{"num_hidden_layers": 13, "hidden_size": 448, "num_attention_heads": 7, "num_key_value_heads": 7, "head_dim": 64, "intermediate_size": 1792, "vocab_size": 8192, "hidden_act": "tanh_gelu", "norm": "layernorm", "norm_place": "pre", "norm_eps": 1e-06, "positions": "learned", "qk_norm": false, "attn_scale": 0.125, "bias": "all", "tie_word_embeddings": true, "parallel_block": false, "init": "normal", "init_std_qkv": 0.0288, "init_std_o": 0.0357, "init_std_up": 0.0411, "init_std_down": 0.0411, "optimizer": "soap_variant", "learning_rate": 0.00622, "weight_decay": 0.0, "lr_head": 0.00451, "max_grad_norm": 0.5, "warmup_steps": 200, "schedule": "wsd", "decay_fraction": 1.0, "decay_shape": "linear", "final_lr_fraction": 0.1, "batch_tokens": [32768, 65536, 98304], "max_seq_len": 1024, "doc_mask": false, "train_tokens": 279800000, "max_steps": 4415, "dataset": "wikipedia_en"}
Each number is 200 + 20 x the weight over its row's rms, rounded and kept within 0 to 999. Layers, rows and columns count from 0. The size before them is the row's rms in percent of the matrix's.

# up: layer 7 MLP up, 1792x448, rms 0.0411, rows 197-227, columns 224-335
# down: layer 7 MLP down (transposed), 1792x448, rms 0.0411, rows 197-227, columns 224-335
up197,105,199,182,177,208,180,228,183,188,193,167,200,143,209,179,244,235,199,200,169,217,178,195,220,209,225,239,206,198,203,200,223,180,239,178,211,191,181,196,211,190,183,190,186,202,216,198,140,207,185,262,194,231,215,227,209,177,210,200,208,195,186,199,218,178,207,216,216,218,181,191,203,206,234,204,194,208,200,218,195,213,217,146,188,165,211,187,181,194,244,181,211,162,202,218,215,226,177,220,195,203,180,166,188,222,178,192,213,210,167,243,182,209
down197,101,205,211,202,191,198,211,197,203,230,160,191,185,196,194,216,191,200,179,208,214,200,182,183,224,224,201,222,231,222,198,180,192,207,188,199,197,195,211,199,214,172,209,197,233,185,239,168,202,223,223,178,243,208,207,183,224,232,193,199,180,170,199,215,181,168,216,224,192,166,238,203,205,181,187,167,181,188,214,163,190,194,221,184,165,211,191,210,225,197,219,209,215,222,175,216,205,244,211,171,220,188,219,172,237,210,226,175,159,212,210,192,179
up198,101,200,216,223,183,233,212,188,214,184,210,180,161,197,156,192,153,174,227,206,186,206,217,230,214,165,189,208,232,189,190,223,200,186,218,178,185,220,185,212,187,199,213,237,239,221,228,218,170,157,194,196,201,217,247,223,220,208,200,160,248,185,224,211,227,214,192,185,173,212,190,209,202,180,226,207,180,187,205,194,188,218,222,175,220,224,226,240,211,220,212,193,193,217,209,216,187,192,154,233,219,184,223,186,201,185,191,208,216,237,214,183,182
down198,093,183,212,181,197,221,200,157,170,189,185,218,213,178,213,191,196,226,189,200,217,166,192,177,202,214,216,195,172,179,217,190,172,169,204,179,156,199,216,198,185,246,182,200,226,182,220,226,208,197,169,205,197,205,163,201,192,217,187,166,208,208,240,171,196,169,219,181,207,238,165,187,191,216,194,199,204,224,197,203,221,207,196,244,193,164,198,189,163,207,174,196,229,239,236,199,214,249,218,184,191,213,235,207,222,219,219,205,243,168,198,182,188
up199,099,213,167,208,148,183,204,214,183,256,207,165,191,244,196,219,241,227,198,194,203,238,190,180,196,210,246,196,210,198,227,161,198,200,200,230,206,199,204,151,201,229,187,241,206,185,205,216,209,170,198,224,173,165,162,196,169,193,194,186,207,216,211,223,217,202,212,184,202,247,231,186,201,191,204,210,176,228,237,176,201,219,229,208,214,195,212,230,203,208,189,239,214,211,192,233,220,231,180,239,208,196,189,195,215,193,159,174,186,193,198,211,201
down199,100,185,172,173,186,184,208,218,232,189,162,216,219,198,142,184,238,210,199,203,229,196,193,200,222,171,216,212,202,208,194,179,184,196,187,221,188,191,158,205,235,180,195,197,213,228,179,202,227,188,192,178,174,192,185,167,206,214,204,187,184,216,214,172,208,206,176,184,240,216,205,161,210,182,220,200,203,190,229,200,216,205,199,195,201,222,179,203,197,233,206,195,201,202,212,182,189,179,208,210,192,228,216,203,213,202,230,225,219,214,165,220,174
up200,098,202,210,213,192,215,185,220,183,218,232,148,209,215,186,166,224,230,200,227,215,177,222,221,219,190,174,201,221,240,191,178,193,218,265,214,181,203,201,200,173,201,205,220,203,198,185,218,199,161,203,199,179,196,199,212,195,217,177,203,187,198,239,221,216,223,162,218,202,211,168,254,181,184,191,236,215,183,185,247,195,239,192,195,186,222,202,213,199,234,224,197,190,207,221,190,206,227,211,220,250,227,235,173,184,199,163,169,231,212,188,204,191
down200,100,178,181,174,221,206,195,211,210,191,188,201,196,180,193,175,202,213,169,223,222,206,199,198,195,165,224,185,260,238,203,243,192,221,189,177,180,184,195,177,219,179,195,200,197,227,235,221,206,194,199,180,212,223,206,195,201,190,233,228,195,200,175,220,206,202,211,205,193,192,202,193,220,199,240,200,236,199,210,174,169,184,225,232,210,214,194,202,280,190,213,198,225,179,207,182,203,219,191,235,163,210,181,226,223,214,206,199,188,163,217,189,169
up201,107,192,192,199,227,250,176,176,231,192,216,209,204,198,229,193,192,191,163,180,195,201,210,202,182,158,218,194,216,187,249,150,185,213,204,205,227,164,162,193,192,218,198,227,182,211,199,205,215,188,184,164,158,177,206,226,223,223,195,193,198,204,194,195,205,212,209,198,221,185,180,199,184,229,221,212,242,188,215,225,200,180,217,180,222,164,175,183,197,229,229,212,220,199,164,202,183,218,189,197,188,169,208,205,208,149,187,210,201,219,190,185,174
down201,102,213,222,186,181,186,162,214,192,218,226,199,169,158,207,211,239,207,168,184,193,209,196,185,181,197,180,202,174,203,225,215,173,199,169,205,199,198,200,199,221,151,208,185,193,177,230,194,186,176,191,172,223,214,174,200,201,179,210,182,191,228,187,207,198,182,198,198,171,189,229,206,200,201,194,187,178,203,188,187,203,186,218,208,198,175,212,195,202,218,156,208,202,137,206,206,187,179,170,224,184,207,181,211,213,196,218,212,209,133,212,214,220
up202,099,206,214,238,233,224,194,225,225,171,198,194,236,168,204,188,224,187,207,186,200,220,177,186,193,204,174,206,187,166,238,200,161,172,214,202,189,223,214,203,170,238,193,199,249,171,219,177,218,189,186,174,187,188,179,205,174,190,219,223,215,222,205,181,184,150,192,195,185,210,178,215,201,173,176,230,183,210,182,223,189,190,191,169,250,195,192,170,178,210,173,224,225,196,250,229,150,189,206,221,217,224,212,201,194,191,176,199,188,191,240,207,195
down202,097,211,172,216,186,180,223,210,182,200,204,212,171,206,202,182,187,224,189,172,212,203,234,195,219,180,235,194,215,207,156,241,212,217,234,205,195,207,210,195,221,193,203,209,202,205,194,239,235,221,197,203,210,239,224,185,215,198,173,199,192,181,176,167,215,182,223,222,201,232,204,193,211,223,187,233,209,189,189,191,182,217,220,199,201,204,189,225,178,189,183,194,186,173,236,222,188,188,176,222,190,154,249,203,167,207,184,191,216,174,206,217,170
up203,099,204,196,212,142,189,208,218,187,233,234,208,207,201,216,173,205,212,220,190,213,196,171,205,211,220,207,219,206,197,210,229,187,198,194,210,238,216,181,175,191,202,224,222,177,178,164,230,194,207,198,172,233,203,195,185,187,184,194,208,190,240,176,182,196,213,203,183,181,161,231,213,210,183,191,171,219,235,175,171,193,198,184,199,216,187,167,237,233,195,184,193,170,238,218,178,182,161,207,174,153,175,213,202,218,188,213,195,175,196,185,181,220
down203,101,204,200,191,202,166,214,163,223,170,174,214,216,186,188,232,204,218,175,176,242,208,212,210,196,177,194,201,190,182,229,213,223,207,141,174,211,183,192,242,180,209,172,180,169,184,230,205,188,209,233,216,188,164,163,185,200,193,192,251,194,188,194,202,203,215,147,180,211,212,209,180,208,197,200,194,221,192,220,191,196,227,208,214,174,215,210,203,160,200,178,214,207,157,173,206,184,205,189,214,202,212,222,229,225,203,175,206,201,247,196,200,224
up204,100,215,168,216,198,203,221,215,213,194,181,208,182,185,183,198,138,214,212,211,182,172,225,152,209,217,191,207,200,197,206,171,175,175,223,208,187,191,236,219,159,201,175,190,188,185,170,205,189,201,234,189,196,211,213,205,186,198,185,204,207,259,202,218,183,180,179,194,247,249,203,227,204,206,230,253,173,166,205,179,173,204,193,220,170,199,205,184,189,206,182,201,193,177,196,195,193,190,199,214,180,201,190,203,199,189,178,153,204,178,206,189,189
down204,097,172,197,205,196,214,176,195,202,233,219,182,179,179,200,209,219,193,177,181,190,222,248,241,202,222,191,197,178,204,197,179,193,212,207,164,175,212,194,219,212,217,222,206,189,201,186,190,190,209,202,193,208,202,190,219,208,205,204,201,212,186,200,162,192,225,208,192,202,166,212,195,193,212,221,206,215,219,186,238,220,203,206,209,207,181,197,200,204,157,214,201,231,218,205,194,174,189,219,194,206,191,196,186,211,205,204,238,207,189,228,206,182
up205,102,210,180,180,233,181,244,182,180,197,170,202,197,193,207,180,171,199,218,214,252,203,210,202,215,214,224,251,205,196,195,191,164,199,181,219,167,193,194,242,227,221,205,181,216,227,199,233,206,220,172,209,207,199,206,193,219,211,210,223,215,179,205,212,185,217,209,191,217,238,190,192,166,172,219,204,180,212,217,176,250,169,187,170,201,209,209,228,202,216,147,238,202,210,164,194,218,230,188,208,178,184,210,213,161,197,203,189,185,247,199,218,216
down205,099,199,190,197,180,154,196,192,193,171,187,238,211,182,199,189,172,221,169,236,187,224,173,202,222,205,216,235,171,203,201,173,206,177,205,178,185,220,211,208,198,197,166,192,175,198,255,203,174,191,169,205,200,232,183,202,220,199,240,188,211,221,203,176,211,200,201,230,195,198,186,209,197,200,186,187,190,214,215,216,200,237,171,221,162,212,198,228,234,203,201,206,209,227,228,196,176,206,173,205,189,196,196,215,211,218,187,225,210,213,229,184,208
up206,099,181,168,207,189,211,207,232,209,187,210,206,168,205,204,211,229,211,187,222,215,186,189,199,209,188,210,206,208,228,223,209,194,236,152,259,179,204,199,177,210,191,188,230,200,184,225,236,175,185,191,191,215,193,184,189,199,232,214,203,186,239,255,192,152,214,192,242,198,188,194,202,196,201,223,172,211,206,192,215,190,203,205,202,243,244,222,211,187,178,199,224,183,219,199,203,161,195,166,190,201,188,225,153,219,208,199,215,209,206,155,213,244
down206,095,177,203,186,191,242,216,219,205,241,240,196,235,187,158,211,218,201,158,199,200,167,177,230,232,204,212,171,220,188,191,161,205,172,177,214,175,152,204,227,169,184,176,196,211,178,182,205,212,232,225,230,193,198,222,236,208,188,199,219,199,219,173,200,194,185,194,176,168,189,183,219,240,195,203,187,221,182,209,179,220,189,194,181,171,197,206,207,180,211,217,194,191,226,204,203,148,181,189,183,220,173,210,192,201,189,219,192,222,184,235,218,171
up207,094,180,222,224,190,189,241,216,211,185,189,222,219,170,194,208,203,277,187,229,226,205,190,185,216,210,167,223,194,217,226,217,197,186,167,188,189,225,224,212,202,190,181,229,173,185,204,172,200,227,218,206,212,203,165,185,195,221,209,210,196,156,209,218,207,180,211,191,230,198,199,199,162,157,198,226,182,229,183,203,206,205,217,200,172,204,237,190,229,174,201,205,211,184,202,241,178,167,215,188,200,190,218,167,188,214,172,188,221,207,184,209,212
down207,095,219,185,187,174,199,178,195,186,180,160,226,214,190,155,227,203,194,222,231,179,194,198,209,168,208,232,207,186,222,191,200,181,177,213,239,203,207,170,236,213,198,222,191,193,213,188,184,199,188,163,214,234,209,220,202,234,215,247,215,176,183,215,226,195,216,169,211,184,192,216,225,176,214,215,191,199,210,226,231,208,207,198,180,242,243,199,196,182,192,201,201,235,193,224,232,231,198,220,186,202,222,178,217,216,201,182,204,173,160,180,234,197
up208,099,205,196,196,187,207,215,197,174,228,209,181,159,187,211,218,199,206,193,201,202,190,166,199,215,204,229,177,198,229,197,231,170,168,212,179,205,199,206,194,192,249,225,153,190,194,228,195,188,171,227,244,184,194,172,211,199,202,224,185,196,173,236,209,162,161,207,225,194,190,221,208,183,213,182,211,199,177,188,185,180,221,179,194,175,220,200,197,216,194,210,183,204,230,193,243,175,218,203,220,210,189,240,222,206,204,189,224,203,233,197,192,181
down208,103,208,190,230,209,183,214,194,206,190,224,199,215,202,169,191,221,235,197,204,168,206,214,223,221,198,220,195,187,176,206,212,171,178,194,204,180,174,213,207,171,202,198,232,222,171,193,198,226,208,202,219,196,177,238,205,217,193,188,201,212,162,185,181,185,200,169,223,172,205,201,216,175,229,226,168,235,211,220,199,199,175,214,200,217,214,191,168,233,156,188,213,218,207,196,205,196,190,225,211,220,186,219,190,212,188,196,206,173,158,167,197,179
up209,095,179,191,177,204,177,186,192,195,210,180,228,185,187,190,180,182,214,217,222,236,199,191,196,211,237,225,232,168,190,206,204,220,197,212,202,234,180,189,203,164,197,166,203,224,230,163,219,200,226,173,206,207,191,176,219,171,189,190,203,166,211,200,181,207,192,208,220,184,216,244,240,150,198,190,223,223,186,179,161,172,209,193,215,167,179,222,200,208,216,150,205,200,210,227,259,181,182,196,222,203,137,199,220,221,213,213,205,153,210,210,196,241
down209,097,207,197,209,209,260,177,209,188,191,179,200,221,190,227,197,182,239,216,219,218,189,194,218,201,197,181,211,208,213,182,185,205,202,215,201,179,213,196,218,213,235,215,215,203,198,178,222,211,210,235,186,202,198,195,182,270,205,241,217,214,204,185,196,224,239,225,176,177,174,191,182,214,213,189,200,194,220,198,247,215,214,190,188,197,184,205,177,172,179,182,198,203,219,207,206,229,229,179,178,236,248,226,153,175,188,210,214,195,195,170,231,218
up210,096,211,228,226,221,189,176,198,191,200,186,153,186,175,188,213,176,172,204,187,193,210,215,197,191,175,203,196,214,235,204,204,248,208,180,189,218,175,223,193,180,237,197,206,167,168,223,185,222,223,228,191,183,208,212,204,205,190,196,180,195,225,242,175,210,214,204,183,218,209,186,183,193,185,182,166,172,218,188,205,190,218,205,214,172,195,178,217,217,205,185,193,232,173,207,208,188,172,216,181,222,245,169,174,194,205,223,208,178,219,212,213,158
down210,099,221,194,156,203,211,169,241,207,194,214,213,208,209,224,204,237,222,213,214,191,209,192,206,195,194,212,217,189,205,165,204,202,178,180,171,197,183,198,193,171,203,193,242,219,193,196,202,183,232,164,195,189,202,180,208,228,182,210,176,185,207,201,186,181,214,196,133,224,193,185,210,192,188,196,186,185,199,210,159,210,206,191,174,201,165,215,230,225,186,177,198,181,211,207,204,160,206,212,171,218,208,186,190,177,197,216,178,221,191,169,176,203
up211,104,155,204,185,200,177,193,165,176,173,174,219,194,224,211,203,205,192,196,176,216,206,203,189,198,180,174,177,179,196,205,241,190,200,196,198,208,202,183,193,183,204,208,212,169,179,223,203,227,183,212,199,208,185,152,211,194,171,208,190,184,181,192,158,194,180,184,194,223,210,180,203,234,201,215,184,186,187,218,202,182,222,218,204,176,221,217,234,205,205,259,218,225,200,203,154,210,188,240,218,209,211,190,217,186,227,192,197,204,180,175,200,211
down211,091,234,203,198,158,208,199,189,218,172,177,181,202,182,179,201,214,215,208,188,189,194,191,190,225,221,203,241,208,177,215,194,160,184,203,177,184,211,183,207,219,205,237,193,191,204,166,197,180,200,193,212,187,219,187,210,199,245,215,210,214,208,205,206,204,190,186,229,223,195,182,177,192,215,197,193,183,214,206,170,186,204,155,166,193,190,180,174,165,228,166,178,161,175,203,214,175,209,218,198,222,199,228,188,196,183,169,224,182,225,168,184,195
up212,098,183,173,236,218,177,172,189,198,209,170,210,171,214,198,212,164,207,185,202,197,197,217,223,186,179,219,181,196,215,208,169,205,195,213,190,185,210,196,180,190,207,220,216,200,170,190,181,169,182,210,196,218,198,199,238,200,182,177,241,202,196,204,201,188,186,202,183,182,199,211,217,188,216,225,190,174,178,180,186,241,227,206,167,212,194,208,186,219,215,202,206,196,189,168,207,227,190,183,223,176,199,206,212,203,178,163,208,169,198,191,213,176
down212,100,219,215,213,167,209,194,223,203,172,210,186,177,207,186,238,194,192,195,198,187,223,195,194,220,201,174,188,163,169,196,231,195,182,182,163,250,184,226,175,183,172,202,175,193,225,209,193,217,205,165,194,185,208,187,196,193,229,216,188,166,225,222,215,204,205,202,213,196,188,211,203,228,177,196,198,211,202,224,219,152,193,227,218,225,207,189,157,200,193,205,188,226,218,202,234,192,210,188,203,226,230,148,206,185,211,191,193,210,225,174,210,183
up213,094,201,167,176,178,194,190,178,165,181,198,178,198,182,208,234,204,205,201,166,200,200,212,189,205,228,237,212,205,192,222,243,233,217,212,211,208,217,180,250,215,209,189,194,181,203,195,221,199,195,194,209,184,207,197,190,182,212,218,218,179,191,206,203,179,208,189,180,220,188,196,205,177,174,200,200,210,199,181,179,210,181,225,186,178,223,224,191,227,207,193,195,215,203,199,211,182,191,173,180,152,208,217,214,222,200,197,216,193,203,195,199,211
down213,094,200,190,207,210,199,179,192,215,214,172,169,195,174,181,227,200,229,215,193,206,207,170,231,183,213,218,192,213,180,175,186,186,217,173,193,192,209,236,186,184,220,166,169,225,173,227,172,193,193,185,154,181,218,206,220,235,203,176,175,195,218,200,199,194,191,196,198,174,209,165,135,215,191,233,193,174,226,201,193,192,220,182,180,179,186,177,190,182,184,231,183,203,206,217,186,209,201,208,213,182,180,208,214,183,189,233,214,203,191,207,210,208
up214,094,202,195,237,207,205,204,206,211,214,214,179,211,218,224,204,201,232,185,201,179,198,203,173,215,173,192,232,185,215,206,240,187,191,181,194,202,234,201,189,200,204,221,173,203,239,200,168,143,206,211,203,189,213,197,238,197,178,196,206,171,171,194,212,185,164,192,245,208,186,197,184,205,215,197,157,177,211,195,201,204,167,208,252,184,238,201,187,210,189,183,218,208,212,204,183,202,174,208,189,197,217,159,218,202,240,162,214,214,197,198,169,161
down214,093,180,191,210,203,199,188,202,158,190,172,217,204,182,211,204,176,189,189,180,187,196,201,181,201,199,199,166,200,158,224,195,182,190,213,200,199,208,181,225,183,202,152,218,185,148,178,188,216,169,241,212,231,176,189,190,269,202,180,199,211,196,220,223,212,166,184,220,225,225,188,192,202,180,234,178,198,217,231,220,160,247,198,187,197,154,174,181,222,171,203,183,241,212,182,197,190,182,189,213,242,183,189,206,199,223,220,204,191,221,184,226,220
up215,097,172,232,206,206,165,193,225,222,172,162,219,200,189,198,222,200,201,157,183,180,186,201,194,224,195,224,161,164,223,208,199,173,179,223,216,197,209,212,265,213,187,205,183,176,200,207,193,198,201,203,182,213,221,198,186,205,184,164,244,169,208,178,201,179,227,241,194,188,192,211,203,226,197,184,198,183,218,203,173,220,184,226,181,188,178,212,206,213,216,232,222,211,208,191,221,229,223,204,226,246,238,205,193,184,193,206,182,207,188,214,198,218
down215,096,191,222,176,194,193,174,172,222,222,205,204,204,192,201,213,207,207,179,190,231,199,187,193,221,186,181,216,194,209,243,163,203,244,197,223,204,239,185,193,223,218,214,187,212,218,227,214,221,228,194,179,243,180,197,214,222,233,211,207,193,204,210,191,210,193,203,228,161,221,194,188,192,223,187,186,213,202,201,194,201,250,195,206,232,190,192,171,197,206,208,221,192,226,207,226,185,185,206,199,175,205,203,198,234,202,219,198,210,200,209,182,190
up216,096,221,187,198,208,198,184,188,207,202,187,191,209,206,177,165,194,163,203,230,186,228,194,172,189,184,169,222,214,201,202,171,179,207,233,189,183,202,193,186,182,191,170,208,198,216,202,203,183,202,194,257,192,201,194,202,170,225,218,211,205,215,225,266,166,229,203,208,218,199,225,225,209,174,190,224,185,206,191,178,174,190,219,200,201,188,176,184,204,162,220,201,239,186,192,193,206,210,243,237,214,190,222,197,201,238,211,213,202,214,228,214,219
down216,100,185,191,179,145,170,191,176,183,200,180,209,196,204,176,203,197,168,185,207,166,203,216,198,235,210,177,195,175,208,175,227,232,196,194,189,184,171,195,215,202,210,197,180,207,204,178,204,214,205,184,231,168,223,198,206,213,191,214,202,224,209,232,196,191,212,193,179,192,198,180,203,182,192,182,235,186,171,197,212,225,160,190,187,209,204,218,192,178,196,205,171,192,179,206,204,201,190,198,175,200,209,197,207,179,223,213,194,193,200,186,262,202
up217,091,167,196,186,198,192,227,221,179,212,203,194,193,182,214,186,254,199,180,169,190,206,213,212,199,188,197,222,153,215,193,211,213,200,232,213,196,201,177,197,242,164,203,198,216,145,208,199,181,203,229,170,203,205,191,253,202,173,235,219,187,196,228,206,188,194,188,191,183,190,220,143,188,176,181,227,227,195,188,208,216,189,187,197,185,199,227,200,145,227,208,210,204,204,210,191,191,207,203,218,220,219,202,196,213,174,204,186,194,192,177,218,204
down217,094,222,200,197,203,179,205,184,183,181,201,181,221,198,185,198,181,195,206,207,186,173,213,244,209,213,214,181,206,198,210,192,167,168,187,203,211,174,228,192,227,191,189,199,213,233,170,220,213,219,168,199,227,218,205,211,196,196,201,201,195,169,182,225,192,194,209,228,193,208,216,210,182,190,172,244,228,199,225,210,215,224,215,202,189,168,174,193,250,203,196,160,248,180,178,230,190,183,186,195,205,180,181,165,217,191,187,181,218,186,230,236,212
up218,098,205,207,171,240,202,228,209,181,207,182,144,214,198,200,232,200,173,199,189,166,208,209,213,188,213,195,220,207,210,224,200,198,195,206,194,175,207,196,204,203,244,232,198,196,222,215,179,200,201,195,241,201,199,182,242,201,151,220,168,209,203,172,169,209,193,206,209,216,213,206,168,214,232,244,199,182,208,227,161,201,203,245,194,206,225,186,227,230,178,184,217,154,183,223,185,221,203,203,178,177,207,221,182,181,170,238,269,162,186,232,182,172
down218,095,206,204,187,196,178,195,212,217,220,213,250,202,201,197,211,191,193,243,203,182,195,212,202,209,188,202,196,225,194,184,193,212,186,183,193,229,198,210,177,200,194,203,179,200,217,197,191,206,190,203,199,223,186,187,222,198,228,215,227,124,205,194,226,189,175,187,210,227,197,185,221,201,177,216,210,193,208,189,211,206,217,175,229,213,191,170,184,203,176,233,213,172,186,184,192,200,227,172,233,200,178,242,195,225,195,227,200,193,213,219,203,241
up219,099,204,201,193,188,234,196,187,180,206,200,178,194,208,195,197,183,179,219,184,204,209,192,208,208,220,215,217,180,184,216,182,209,175,145,210,168,168,218,164,150,181,224,197,233,161,194,165,181,193,195,258,160,229,187,183,214,168,198,190,216,169,212,201,168,224,185,207,176,193,186,216,188,200,227,211,198,184,205,213,249,220,196,191,174,171,168,211,213,219,196,223,164,202,146,177,215,214,212,206,186,178,210,200,200,182,174,176,176,206,192,192,211
down219,098,210,175,206,162,184,217,197,184,193,171,197,204,204,210,189,222,198,242,190,164,190,216,198,179,224,186,172,201,190,188,218,171,186,194,192,194,209,184,230,211,237,180,199,199,216,193,177,193,185,223,231,234,194,186,178,193,199,218,207,182,178,219,183,224,194,191,215,226,185,218,187,203,222,220,204,191,237,219,212,194,216,210,200,214,173,199,206,172,206,225,223,171,177,235,231,190,171,190,196,207,224,202,199,208,183,200,177,164,190,212,185,217
up220,101,179,176,215,209,169,185,214,171,187,214,172,195,211,202,232,228,188,197,216,168,211,189,206,202,155,204,216,219,210,222,174,168,180,204,191,197,207,195,191,220,183,187,200,215,234,206,196,166,189,208,184,192,167,208,220,188,184,214,203,210,204,205,219,213,207,228,197,212,177,185,226,185,197,188,182,193,207,209,184,201,200,219,193,182,204,205,202,184,196,232,207,183,196,191,228,170,172,175,215,193,187,226,181,217,208,195,217,237,191,219,168,230
down220,105,182,200,213,187,189,209,184,222,209,203,239,191,230,186,200,166,194,212,186,211,186,193,213,176,157,173,169,218,198,184,211,211,197,198,181,220,193,197,203,162,194,205,232,205,195,178,252,205,185,220,192,204,237,204,211,194,215,226,207,189,163,184,208,167,161,210,192,182,186,230,189,190,174,198,221,209,177,191,201,175,197,233,193,188,188,201,220,207,211,192,185,238,233,199,215,221,255,205,192,202,226,189,164,206,166,198,229,195,205,208,183,207
up221,085,195,194,211,228,225,185,192,202,225,168,194,208,205,192,173,232,239,201,227,159,215,199,191,227,159,181,191,182,185,226,208,189,207,221,197,210,194,185,202,208,210,221,160,199,179,169,167,200,151,226,163,178,176,177,248,204,201,172,223,217,189,184,194,200,167,157,208,172,196,202,222,251,197,208,172,247,216,216,237,197,189,186,209,211,198,184,199,184,233,234,170,197,199,239,194,183,204,220,174,176,190,197,174,189,220,210,186,207,190,248,205,186
down221,095,212,180,187,230,248,217,189,179,162,193,210,203,183,211,204,206,211,209,193,216,189,186,180,183,202,187,187,225,200,208,176,208,209,227,234,198,212,242,177,224,226,196,195,174,218,224,210,190,178,182,204,236,187,197,226,185,179,221,191,170,214,208,236,212,213,224,186,209,210,202,205,192,242,190,221,201,146,234,200,190,219,222,202,229,182,175,214,205,164,223,206,206,200,190,206,193,209,213,221,191,197,192,177,198,183,224,192,206,204,164,182,181
up222,097,211,208,242,183,204,224,188,184,203,227,183,149,184,211,204,217,195,213,191,194,199,228,206,184,202,234,205,220,201,185,189,193,220,206,233,216,201,200,201,201,209,221,176,192,192,215,186,177,229,195,194,220,232,214,227,196,158,209,189,191,211,253,214,189,185,197,198,189,180,218,207,168,229,221,183,165,186,217,187,207,249,186,222,191,188,213,191,209,220,200,191,218,210,171,219,207,199,202,214,196,221,200,181,195,189,151,229,229,212,224,154,183
down222,098,192,224,201,178,176,223,155,207,181,218,204,212,196,226,194,194,193,226,187,215,212,203,183,178,203,209,205,222,206,196,199,197,194,185,188,228,203,197,186,200,250,191,167,228,221,169,204,180,177,192,168,152,234,215,206,238,210,173,240,232,182,177,200,186,183,218,213,192,225,197,207,175,240,211,142,224,233,194,206,208,178,204,165,236,202,175,214,187,217,185,191,192,190,203,201,211,199,212,230,196,169,203,235,208,212,196,236,184,192,196,197,200
up223,098,216,218,216,258,216,194,188,233,208,232,201,198,221,188,192,232,191,191,208,228,169,218,228,204,200,189,187,181,184,207,160,201,192,216,225,217,190,193,202,209,206,201,237,188,190,190,179,226,168,205,193,187,232,187,221,157,217,245,210,197,203,233,228,184,176,177,189,204,197,142,209,178,225,199,185,198,162,202,227,194,220,169,197,180,228,176,198,219,230,200,215,192,231,232,220,235,164,208,200,217,185,184,216,193,220,173,200,207,181,233,210,218
down223,102,214,177,203,247,201,185,224,157,221,222,174,220,183,164,195,197,242,196,211,213,192,150,169,229,188,210,185,199,211,172,211,212,228,173,239,200,232,215,195,210,230,196,193,181,165,196,194,204,203,183,154,214,187,193,190,180,184,213,187,190,230,178,186,191,198,215,145,220,211,200,210,221,168,206,218,191,195,183,189,200,235,204,212,192,194,207,156,168,209,176,224,170,234,183,261,204,178,189,196,160,201,193,187,191,199,186,174,209,168,212,178,182
up224,096,211,200,216,208,224,142,210,188,210,221,200,209,167,214,158,194,190,219,175,205,167,195,238,176,198,188,250,200,192,208,183,214,180,193,157,196,170,208,248,234,211,183,178,198,207,194,202,188,222,214,209,193,172,234,190,215,175,208,210,212,192,196,181,193,205,210,200,228,238,195,176,232,206,179,169,182,208,182,171,218,189,207,205,227,203,203,220,203,175,198,196,197,181,153,183,175,197,208,186,212,207,188,192,195,198,233,153,226,221,174,207,217
down224,097,189,216,184,222,185,239,192,188,188,205,230,224,219,198,233,224,209,217,215,200,241,189,193,199,178,189,197,197,168,198,191,200,153,234,214,199,204,204,178,175,185,225,217,182,148,195,229,170,189,194,172,196,189,215,177,213,212,181,246,212,181,213,182,184,215,211,218,179,177,188,246,179,219,200,215,190,175,234,199,215,195,222,198,181,208,189,186,191,211,211,192,203,200,197,182,173,167,201,197,178,180,215,174,202,220,232,203,235,200,211,184,222
up225,102,192,198,201,227,221,193,202,226,186,203,219,181,200,219,205,197,176,240,233,196,221,213,191,195,235,231,197,192,215,196,186,222,213,186,198,174,211,211,209,179,200,192,192,197,217,196,194,191,187,196,159,194,192,206,199,179,223,180,215,182,205,213,177,228,200,179,228,187,228,217,211,207,219,231,174,199,200,183,209,227,215,165,206,181,152,167,195,158,170,205,245,192,198,209,186,184,175,208,191,207,242,184,211,216,218,178,222,167,192,219,227,238
down225,102,211,193,175,197,209,196,177,221,207,225,213,201,174,207,211,195,198,215,216,207,203,183,195,169,240,205,215,189,193,195,217,223,180,223,234,223,194,185,194,214,212,177,185,241,195,192,208,169,212,225,171,220,198,190,222,243,205,218,204,181,167,235,202,187,200,186,198,223,200,186,173,169,229,241,207,192,189,182,217,196,202,248,187,198,234,209,165,198,191,216,165,202,207,207,197,239,217,219,203,176,189,242,195,208,205,202,232,232,174,156,186,176
up226,092,191,197,186,195,176,185,206,188,203,187,204,191,194,209,191,215,168,221,201,201,203,223,228,202,187,145,196,202,214,216,190,225,190,175,213,186,213,188,218,176,196,191,199,189,184,184,211,211,181,182,195,206,198,188,164,186,198,200,201,220,199,206,213,179,213,181,228,221,204,229,236,222,208,213,193,215,225,190,204,224,184,194,218,219,204,242,193,188,190,210,206,207,192,168,215,209,224,217,160,164,212,175,176,195,168,212,192,221,192,195,195,186
down226,101,231,215,229,217,190,220,213,188,193,189,212,207,193,209,211,212,178,184,190,177,210,208,205,224,174,204,170,213,190,180,191,209,207,184,187,237,211,188,216,170,151,171,205,188,197,188,191,219,209,185,196,194,191,199,218,202,186,205,203,196,221,165,228,237,218,203,192,199,155,182,208,208,188,224,202,157,212,200,187,220,175,191,228,216,199,218,174,191,194,175,203,224,179,191,190,188,217,228,216,208,196,186,230,212,198,227,203,175,217,176,200,209
up227,103,230,195,210,205,217,216,221,195,229,201,208,183,167,232,201,228,199,187,202,170,174,207,216,212,141,209,173,191,230,185,195,201,203,206,202,222,203,192,209,215,214,254,231,211,182,179,187,233,225,206,198,215,210,181,163,216,207,205,210,202,203,213,187,230,231,170,231,200,218,214,246,211,222,176,159,198,240,146,190,183,204,224,191,240,206,215,213,191,186,191,202,186,198,221,201,179,214,191,226,171,213,194,170,188,219,219,213,189,208,209,210,185
down227,107,158,185,223,217,182,203,205,225,223,198,228,226,188,183,214,205,209,189,215,180,187,225,183,205,154,224,217,175,172,240,208,187,209,206,192,222,193,208,150,193,228,218,239,218,188,228,226,201,213,167,171,224,228,223,212,224,198,167,183,203,185,190,191,208,179,184,188,185,222,194,197,229,213,188,212,202,189,174,176,173,208,194,182,190,190,197,206,184,176,192,199,209,240,210,175,199,204,202,175,196,176,199,201,172,206,255,237,204,209,205,212,183